From a checkpoint of a small transformer trained on Wikipedia: a variant of Muon for these matrices.
Each number is 128 + 32 x the weight over its row's rms, rounded and kept within 0 to 255. Layers, rows and columns count from 0. Numbers have three digits each. The size before them is the row's rms in percent of the matrix's.

# layer 6 MLP gate, 512x192, rms 0.132, rows 346-511, columns 96-143
104:120048172075103123124104085147114131136143106096137110110151157160080135176123153143128130131150159120157071095147114119107111203101166173158201
097:104102119136097175134140123137123112143091132072134097103053125107114143151066169087077090116095092121125139143136143140151057134180113109153138
095:111158093137110159171082103077208120087113086156110133112129123132083119099134163139152198182130105104127144122111107165171117162102111103130118
096:209144124152124164161175098115077110136116144173158138100084130106131149112146062086131120120095190112138093112120112157160098173139189131129171
096:107119139036185058154146093149179091134148129151098096218189085092149175109106116102164203114082121108079085070153088143171084089105102088137144
093:105096182120086097169136173152112097116144136092113109139108175108096141088122133097159120125076103140135069192145137122131105121077085155158109
107:095065139141114119185128109150143157122092095116155143097167128105152135096110191118111103130098116145110171103109111085148127194131122104136110
101:154094215166120164122132104121156102069144052071137109172106102098126153138118107067128148104070132091160080096203112145149155125073055135168130
098:124151161105131140132086114134102102149137127138093146173128086103180167106125123151126126151179131111085134134099146090148118101142103074194106
105:120093162108129101173144177140134158117154119104158099078154120106146111139157176175144085134126107128132071154141123140158086135108107156127102
108:127182163101126101141130088167057097145109123099128135134050141112182129068160104133056146164134146139119117094148138138134166126160142076171098
102:186086072075192118068135140148126099168192160176157159116118150084150099152120123164162161124133177127110143098113056165167180140060171130163139
099:167125145120155164191116150102093187159140126082166108138086043154073138141166123140115143150113116116108140168130196128133126096171151138178165
099:197086135131128172123144134098124117145143143141126109177109134086122128137029028097165154143157079079102107145108096150146106092106115144092149
111:116143131120197097163130130116098146131115124100106164171144162128157137116063129147159145149122220160176113173162161152093118146068140108128128
099:125098147120108104099090096158071155094101109181124155140128078077157127109128114099079135128094149121095118116113155140164135082140098169083175
100:130092116139133122139144125158076090113100168171165126158145124047152163127142104160145075132095111139139077096108084119136141085115110196098136
098:221106135149088076138115038145114098145121160081077124136103114096108134139107114146144124121081119137112145102174052074122118095142135131115083
094:176120171136102172168093143157151107132142108172152157068123077160188153122164145108150088116129202129140198160139129167103127159103147164115158
096:163115096098087145120156196106139108136120155151108140093067082129124057099125100054100136117104075119131193101125193118095117183128148124139166
096:075198172116121151087092158079155064155126091125184154071149102084124098164108191079120093092111113092131124108078165177106145132113143115132093
103:139109148180095175075110110178142146082095102139115148138117141119135127134131127135139109086161201135111154174154134169191129144132134174133085
094:084118176088112163143189139118046141091111152106102091089070118096151145127151109088103087149130147107127071121147164089126165099166190173146104
098:131122080175168133143093160109084133116133072112078136112168152127136140223137093094087188121113139141140163166081144113135128075143120169173095
097:088084106119140125096077133098112062133121145084173097130136128053152133098084101137186124149110171126160088109135134126168121129131103135142164
102:166126165122125119136120144091104131177091079140161146076085110162198103144125125132154091105130109109062100101131068146079111158166168128152134
109:125164085152110077157186099156142081125101088062211021097084151099087107144117114071145155157133094163139163155152114160108160169067095125128115
097:134089118106121106165125092091162159157094148103185054135122090118177154142132112137098057156129073128151136088172072114152108100157144111144176
096:141154127085161165114087094201123113073115067135108107102131121136167103099133106145125143176125137146089124133108097095194156083051061114096093
100:149171081135165190076106148158126136132098181114130104137124142135206178072084143165171165194106188107098117116145167118137146125131152094149103
096:165147123194139115142075122125080073163152068081152113115125180179108156138127176135090139150135163127133111128117183171168153048097090088223157
094:137142115149129156186118121122157119115205164089135084114113156117172157167157168105191150160135145147076151088038185082104181122121134170097115
109:133185100093156120141094152133168131179084155124129148148099121117136155140162120141127093092077105132119089085099164168074118119085150223137102
099:212132123158200148181093062081123095116158162179123096163137057153137142115091157140140124169105092148131165158158165128077158129138153159156145
091:156119168122107083117102073088111029077139144203155101110136178163120145115178087065129154128077173173160119176139125161131134126090148138120111
101:173114188094153156128124175116124145122134114114135143103159133080169151163128142107125109146107158152144109131184155141128118163143192149126149
106:141148134141094165111142140122078112104154144133104143107136122031155145101134083105074124155120135107126092064141103159153127094182143103122194
102:146218130205136143154104132118051130093129105171220104110128117158163128130063127111144141174110137080097126187158115168168155136174159107165065
103:115161144117127144144076176115139123132127147135113128102107069141201159162085136139138140129076123113134164137165124097102131097149072139123159
094:135108101117119126096150120168146168111122127090087156109084111120135156202179143111096177081104147151119137105088155185156184142183111101130130
078:134149155101168108140147203110138129069162156138173147137090060135131151148134092075129121097184120128067105092130119116151130082148107111179120
102:140111112121167070137148188126148102184052166123098136137151084129161176094145161106116074170133118108166119125142136140146099113075119122132080
092:116137100102128064169146162163102127138171140111116106122144122097116159104171105040084076148119166141092078141143168119137120105153176148100099
097:120172050162089173130136091115136055123115076136152103077131124173096138118100100104128143140129124142152138117148139099137139184117104132097099
092:089151110118129136125161140092080174109067083141103121083133194076130160135087150192116125154122121103197155143140124160147175093148127134142130
098:083109130163159154100148151066132092123136117108117121144160195111134186157139077070128139177090074101182136116119146100141082126163148118055119
102:100168175085154177110113097114134120073099066138129082186120145094149147150108170187148138158136093103160086131094094167087093152081083121119156
100:177110063116168115127137211110137107110135177161145126116128137180117074145087115135138154193100157175124119148121122098125130139088135090150215
097:112121141188179059150115133146153128156153075098083092083118074152111126139166104128078223118132150053150168130222168119092088126123139120136139
103:156035132180161117103087118107156162165134172153108110126176091086165075131100149082133191116105136117137108110155166110123178133151148124079093
099:137153108089107092152134147148136109107120126130127199125077115152086178133165137130092094147113125138100117103147168136118128195083093197121122
101:169135131136221106120140076060125108155072167182158132155086083065194153120170117159132194105136136135091153128152126129055112062097134100119103
105:043141097108119128107151124132141133134096081125120160114139143146133152179121122128159171151145099087128167103096105156132109062122147142161112
104:126202159101146056140109077125085099158125040146158170111121116118146093131146171129093182129115098136184072144158142148139080135124158149128141
097:127124119180098196136154174095094109095199110126110135169127132120139086178174124099145138123075161126156098113180145067146130154178133135085168
104:107132145158136111137143160144104134060093138137108114156104163107130100137098191063116159131062123164095120129137152135098103108139023145150141
088:115085121142132142148120104144174200088098159110090170103165148105171090107121124135121168172180148117134096159135094133147102158114112148144106
100:048140109111108123115143132146154098190147181121147076154108094155109174154099124115111170143069140125141132124096100098134178166162098150139135
099:126182095120180143177144146102139147150145116172118134198143127207127155138078099128094129158113121095123150143108121153172176127141094123096133
098:135140081105137105149096102131143131110208123144070125171119093142154110159070114077127141138118090156117125103127079103158177152112122164154165
099:077091153146089142125137117076112180127126076108147149108162099174089149145177094107143167111118115158110146101102145154166062144095171090188167
102:192120149134115073164047104094097105101076076083112138160144051129140124085089147079130153181061085126192153126143124123118141133091106179165153
107:165101065169149120113163141133127095171072132093120124103148141121166140081107094097129124210101116109162172174121165157162135152116144102112140
092:171148209107128145088149100207125122074190168127087156068082137155195116182131102152107083143074152136144099147063115129162127133116106132111136
104:176126141134112123117117088163124150057152130108126038152123124079137132136188056069108100122169134145134107082129120140155084121089125164087124
107:091168154095112151146121151081107151142096198162192122126092104108170179142151156067168136143100134126071144116184122136158079159126147128205124
099:116122110184114088154102097160152165116126162120106122111209157122139144120109115130140124099179111111138139130170200097163093115087059155158145
103:119140117153145163129128143167159099130165139176118147124144152145181097122115117108154163104121167130141182103099173097113128169110160133156182
104:144119105145149121138122165128120099108116165131178131062125152125130108167111151116122185118118102151167149148097112168140116109123141108123091
106:167115150184148063104120159100126152179112124079164120115108128118135163149119120155063110139121093144172158189141169134113037128094146105129157
116:100182062078149150108142127170097138115048123132151084084105111088115111147113146092126113098104143119161070118126071186108171136132106117145139
095:203108159108096147129150098145135067135083083121155108087150120113076122138125143125125107113131084133103090120170129167170107162176175112116102
095:118133133120135161155103164120110060146122135172170144095068137134114117168195183068144097115141121142112164145105121086151054145078092075150167
101:112099144164122122124125037131107119162159054078096085133153139061167084182170125087145144155081085176135093111130159111197120164154123127139143
103:183157119131147157115170134127094127090105081055143131104181106119127172137097118168142138160167141072165115123149118186088044135074178139181191
104:131081096077157151104121131102102117091123186094130108110166145141126099189137096191120092166125081084126191139092126134123084140108148165075097
096:163098083132160120123133147107114122117115117142093084124093160089167185168098133153128158190179091078120097158157120106138175131100110136081159
104:090116111130120093121081155139145119134149105055135098137139109119132135097120113134111090181128090078115046160150218101165147096142145136081085
098:078136185108175167135153097172116131129116156146164113229129140174119157096113135099154148116132079095110091162052105159128107142100115076138113
091:098212188128128107064122096132107114148193156119179120129099104116064183080131128147167146172193083151111160134099200131152121137115072144208120
107:129157126123132117202109137111154125114092071112105106106148188108157099050131154070073089113146116136130143116095112084170100142106166081110108
105:167123124115111169044114166099105153157127094090113085087161096134139150120128130167075133135125139169162139126153138162124152171152109137141055
100:136087149162130157158141150199168149177125097131094075062107089098084180093140112078117110118085100048115090069110163186134131111096145144196159
100:096159132109113122162158111122130124178175187114158116122140139068146110141097145194083160109091172116099139125106196101128111137071155097143153
102:141157125065099147174085061136106099164113154156125076174087114173086106111108135163164149182081131101181164161171104143044112187081137100155168
099:131155153148133125095156124147032075099161142140093113137097130166124075158168128156206151088117111101116156111099135183185083057138154124138128
081:125134167101134089142129079145103177192103101129141164146132083066122150151137120121135100192116174117125151113138093095150172078165115111104091
105:120134126148105193108157161148133116111121097133168081134076080128044103176129120145120132159132154079165083079136117128100102105096063192155171
107:142141153111127104140141094105136078113127132088215169125112131133157109129141113177110095093140077090170113125119126156115164107078139100093111
087:064119216098145148178151076084145133138098088067117136179122085068150081140162091078206110054159128113168180105128126072135089151098112100171075
101:113103155122143126153139120154103080104120129189185127131107087083146150121143118118128178162093133116193149131154124138115123104146147055105158
098:152198129103151118101099100101146158090136102157118124186159140098148117132156121122165175109164124178105128164189106138080102094167088170143177
103:164134127125107174141170144139146115144103092105124161108113147087095111166105064169186132161137141133121143184146159077173168133186137158121171
097:179106151121197099163148117105146112135152163140187109147139138149143140104159158157142097133097183118121136129135065063111075137154119162134155
085:147083159138107116081110209172104136154181116114172099143086120085111118103139098134086115125163159128116128095078118163120110110119135170126156
092:191185109109110083121065135147098092106157159127145114149130133157072099153094179151127152104110100097117142138153124105111136145143156083109097
101:107205151187160126138111150183131146117081122108120139129129110143060127170075121155122126114059113107115104153132205101125178132088124119164178
097:212095103127140097164103118122117173144120104108126068148095175079092115096068163110170096075133086061097103082076145113126136144198101128074095
106:141073099175143163142142133116107118164153130140132139060079183179176090134091144127155123149164173075130138157080159171098098100095132079138116
095:148143162182128209067106119117121139131119083153144048144161126143162148109095158104107172127102129146156128162157094169119239146144165085112115
096:127104091131103141164181101155176094181147063089097131101066137149077087126144109125037072150059100126147105074114156101115139125115136151148129
096:107154203118085107097093151133085063151132119116139104156136056191129106128060181153089130172113084184091149163125135154123127116117165132083121
075:142149126092121138150114103152143111095148138182108118132192111110091131173068162108114157116150126149133158121118143059154094099109100079082097
086:164171129166112125085077144107115121142105134130067095163170165160168142159095125083089185122083100076151116240120170152120144098067103142126141
100:113142144117074153116151132153118085166202120154122091086132082089094141119125105141127137082124118119142120180116234156160145149122120140112172
103:169106086125102097190112122120139155182083153067126144179164147141125158142125150071102120139083138112147120125147140067064125098144137132059169
097:106114113113104159096136160055120161087142134111150088148089178147091085082134125167184105071122154193173102114130121131127031138149137117166126
095:129175118134175122101135171167150143200124074112168126131177099136111087170071147139123153145119140112072092091109156116135143094130164095154113
106:116126138168158115081120122124097067075057151102153145150182087129113143081170109157143110115114121157150144140117182142115170119116128084133113
095:164090078101122155166128134121155131102061122100132062112130120163151140160123075114142126105113148111091128101150154049073111139153130136133104
097:134108148099168182114066178195134107149118121039118107130101127139097156168068104119077143124143138114165103109117161154163118136098088123184174
111:148151136120103106117118115089154060186107174157103091096137086168095093106143115174094119139125100110084127129133159114135119130112167123129140
095:149087092126114116109123145060089107089141159061160109153058061111106165105100171141133135117118232147168112141115102055104142107130150171148174
097:134114175160085124118151090161095067107173099146126146152097152143154129162078120082117176194121176131082163166092152146154097166230098172174118
101:138103116168101131133119112120145114120120125071137107151145103142106207065089113115128143173105078186146158146118137061140182163136177129111105
105:135131148171103105065161138122149126148154157105140094114085143160131133069087144097205072077055150170163148124126120173151132132110059099120184
095:142147106103096160163148117106100154088134104151157095147057138125122085112157086120117111105189152091141186074119143105159112123174097154140124
099:129159151130132148129122101114058115170140120140086068102113091132132145037129091107119159142137109135208147207116144146153070138089127114122119
096:094095178156171150090162183081158138156102117144178153124150079126137114112132140157152105132160136182189120173153082136142159152124075159143121
089:144058159124180138123137197120129160105157143127158118112157047140134171108171146113187101178062114127127084108139157070112097151108126137150130
101:124167177117107084149103132087102122097135141090162149165132103142117096112141122127139093116138141088141178138153104152144063164117099155160095
107:127108153125152103131126140135132104148110084093164129147121101107183111107130114083129139150162093157078118091200207095141101106116128074127110
098:119129138092111148103173134121141089113135100127121103097107096157126174177128099149147137072112093170087129127068169089129116172128139089156146
091:096134144154053084135136159089105154180114179090114187151174099091072150159120117158153150177121104119106132143072151107069174129077127144125169
102:132175155115150147142115082146153108120155134111139128084135135171103126131116128103102193197113096123127096108156097124190106171095105107108126
102:137098137153111127096113109171180135164218120116086100172175103164135136177106120112072159078146133066114162115117121105083070102128125135143149
103:125084125184145121120181168129104176118136130129103141139087124151116158141130124139138117114112140099118102101129140130163119142138145180062125
116:099126151052097168143163092169079133087185110124154138101134095094134137146148096098091182096158143150101115125174157138164163158127115125144122
106:109120125121106131103182138104097163086147130063092136090157098211125121157103148133122135169124117138163150129131122145092122177103198126075133
102:139147121109088174121156103152111143090138093106093206115171145144150147166130157084079158123117057159088139112154072105193114148120138124108145
090:118208077108164082129131156122167134128123120165175116148109053118109109100138160124118114045102126120133072106113134115110153153106118111134142
097:114100130160098117164087093174120127107176059130172135110097133103126180115080116144141161083112092106121161110133127131098190175139150097083164
100:163071137088130152152124116081147138166151134146126114136144165153107159069107133160128138108146134169103141112139056139136153131120110168129120
102:122143137152114112143137125104064113084139158123124128126128117137092139141150100110163171128135099178095153096176107131111075086084111152157160
094:142126059143125113180075140183140138127134138135135132198149064058136182073115140100114121103136140147136181195182103108135166134104124149107113
102:136139160067084142150155045158088061144166118118126129101132179153158159127056100061122131134117119173120107172104105123131144129094098115136143
104:152144134133115082104149174094117075153123121173128096164156128145117163128081148103113212156118136069182103190124126119143102137111141076153085
095:148136104104093108143099092158171076195076120113088104111156122132139079083164138116049132161146145118107154129155180188153119138047095106155142
094:095120132108107116081100107211094076092118146164155209100113156116148179129122124139115089101125177143107088114144086148133091130109109117094092
107:133209108060189121135118133178113098120115064161112182136114131127095131161108146111155164129069084123121108067097117179155160119117103174148089
099:103206093091135153108113170119159091164125103079162115149103152091136161169108163103120103154153116122099102143142168109093145142121136154068118
110:103173166129132098149133080142129070062143126103095130065121086137132118145102122098122145125145121143116121173138111161138097083144093152077165
101:150120110058115164149134166165095092126169176136083145059086076140103132180065112131139130131145126121107116116088120162121129104105099150098140
104:157128178102158151155133081137097094104130121176126071110111127072137155161092084113117109110133146121175122201096054157068114138114086126113149
097:121099123146140183115117084128169140101126121088045134110150074142186081100137148139076108099094160154171178121181121158118088135092154147149166
099:176143069170133143127088166125154117078103168132144102109090174083177116119097068109129077119099130146098135083192103121107113150065097173148094
090:142130115092142136181107156150154181127147194134102130113202105120135117111158152162057171119158146101103144135101101049124153159117132114087120
097:179070158128138141151148072129171121103111036144094131185131139150130137095149180153162079115113175079119166102111146140161163083098129162118130
103:167083050146113096089155113188091095118148139148152062102122142151158097157113155097165111140122185134143097178075106067115168151104133153144120
082:109131095121155123183176158117082115133167116143071155159139148191166086071132172163111118092163160075134082171112097181162151120076136110122150
100:106121092158052087103130156135150124144128111142108134052124143160127109123093117061124115126064163123141116118161126112116095079092073186106141
100:069091110149129158125142125106137097102085137152176110142145054148111151127147139108189090144055149077124136108170088134183128111106148108120164
099:133116134170153219152166064145109145149118147098115109175157131134109186121165134115142156162116127114158133103111113174118140184116141176132166
104:184119163125069112134108082111115057145150161123086095141174100214134226109114088150155106106138123098182132189130099142117160065099145092159105
097:166079092163114125147144185129144184151152105147097144141133106119132181095102120131161187146144105147119168114105113128098185141100114119148174
103:099103082114146136128076121144110071132166184135122091081124184199157128139143108088101145200090144103124116155109109123125134189185176128088223
102:100139130134072146124105112120082139112187118118152133091114089111106123144087128095159100169189106146111113147172118146156121150148087148118130
105:118158138136149191153145163105099100128127100168134079160048110105140114154106144137121178171137058148103123118157125136138154097157047166151123
102:170064138131095158112134124103187144147152110114161138102094130104186146123140109080165071131148118076102189091133117077120082107106168083150135
104:112126166176131091119106145188132151118144129140130147158086103136107118129093177167092202136096139083045093073117123138147084111091159116179143
090:129136149118160087146192127136151164126127064149163195061138183054162159122149125080148139111125138084120158146139149120160155134202173134168072
117:137125132099153159123080147125093156115086122167132136131058114133165078106139069078218218139121105129087182105113121110101160172135100132108155
108:096153144112138156133134158156061061100151142110098123077096062187098153144098061085100096107081084142152160130166098130139103143138083094164126
091:092091143182077126091119155123185135063117178116104156096146070149158124142097126118060162114092124208145075137088075139070108155138131168105120
099:140117115164103148128078165144100173111138043100099115139045121135110144173102111126121134221106120141135130085127097090187074196146103075142136
084:076119175093130137174128055149144096082159133133141117123077168095159100128094111128092147074159170130118063165188142101091142078166097132179152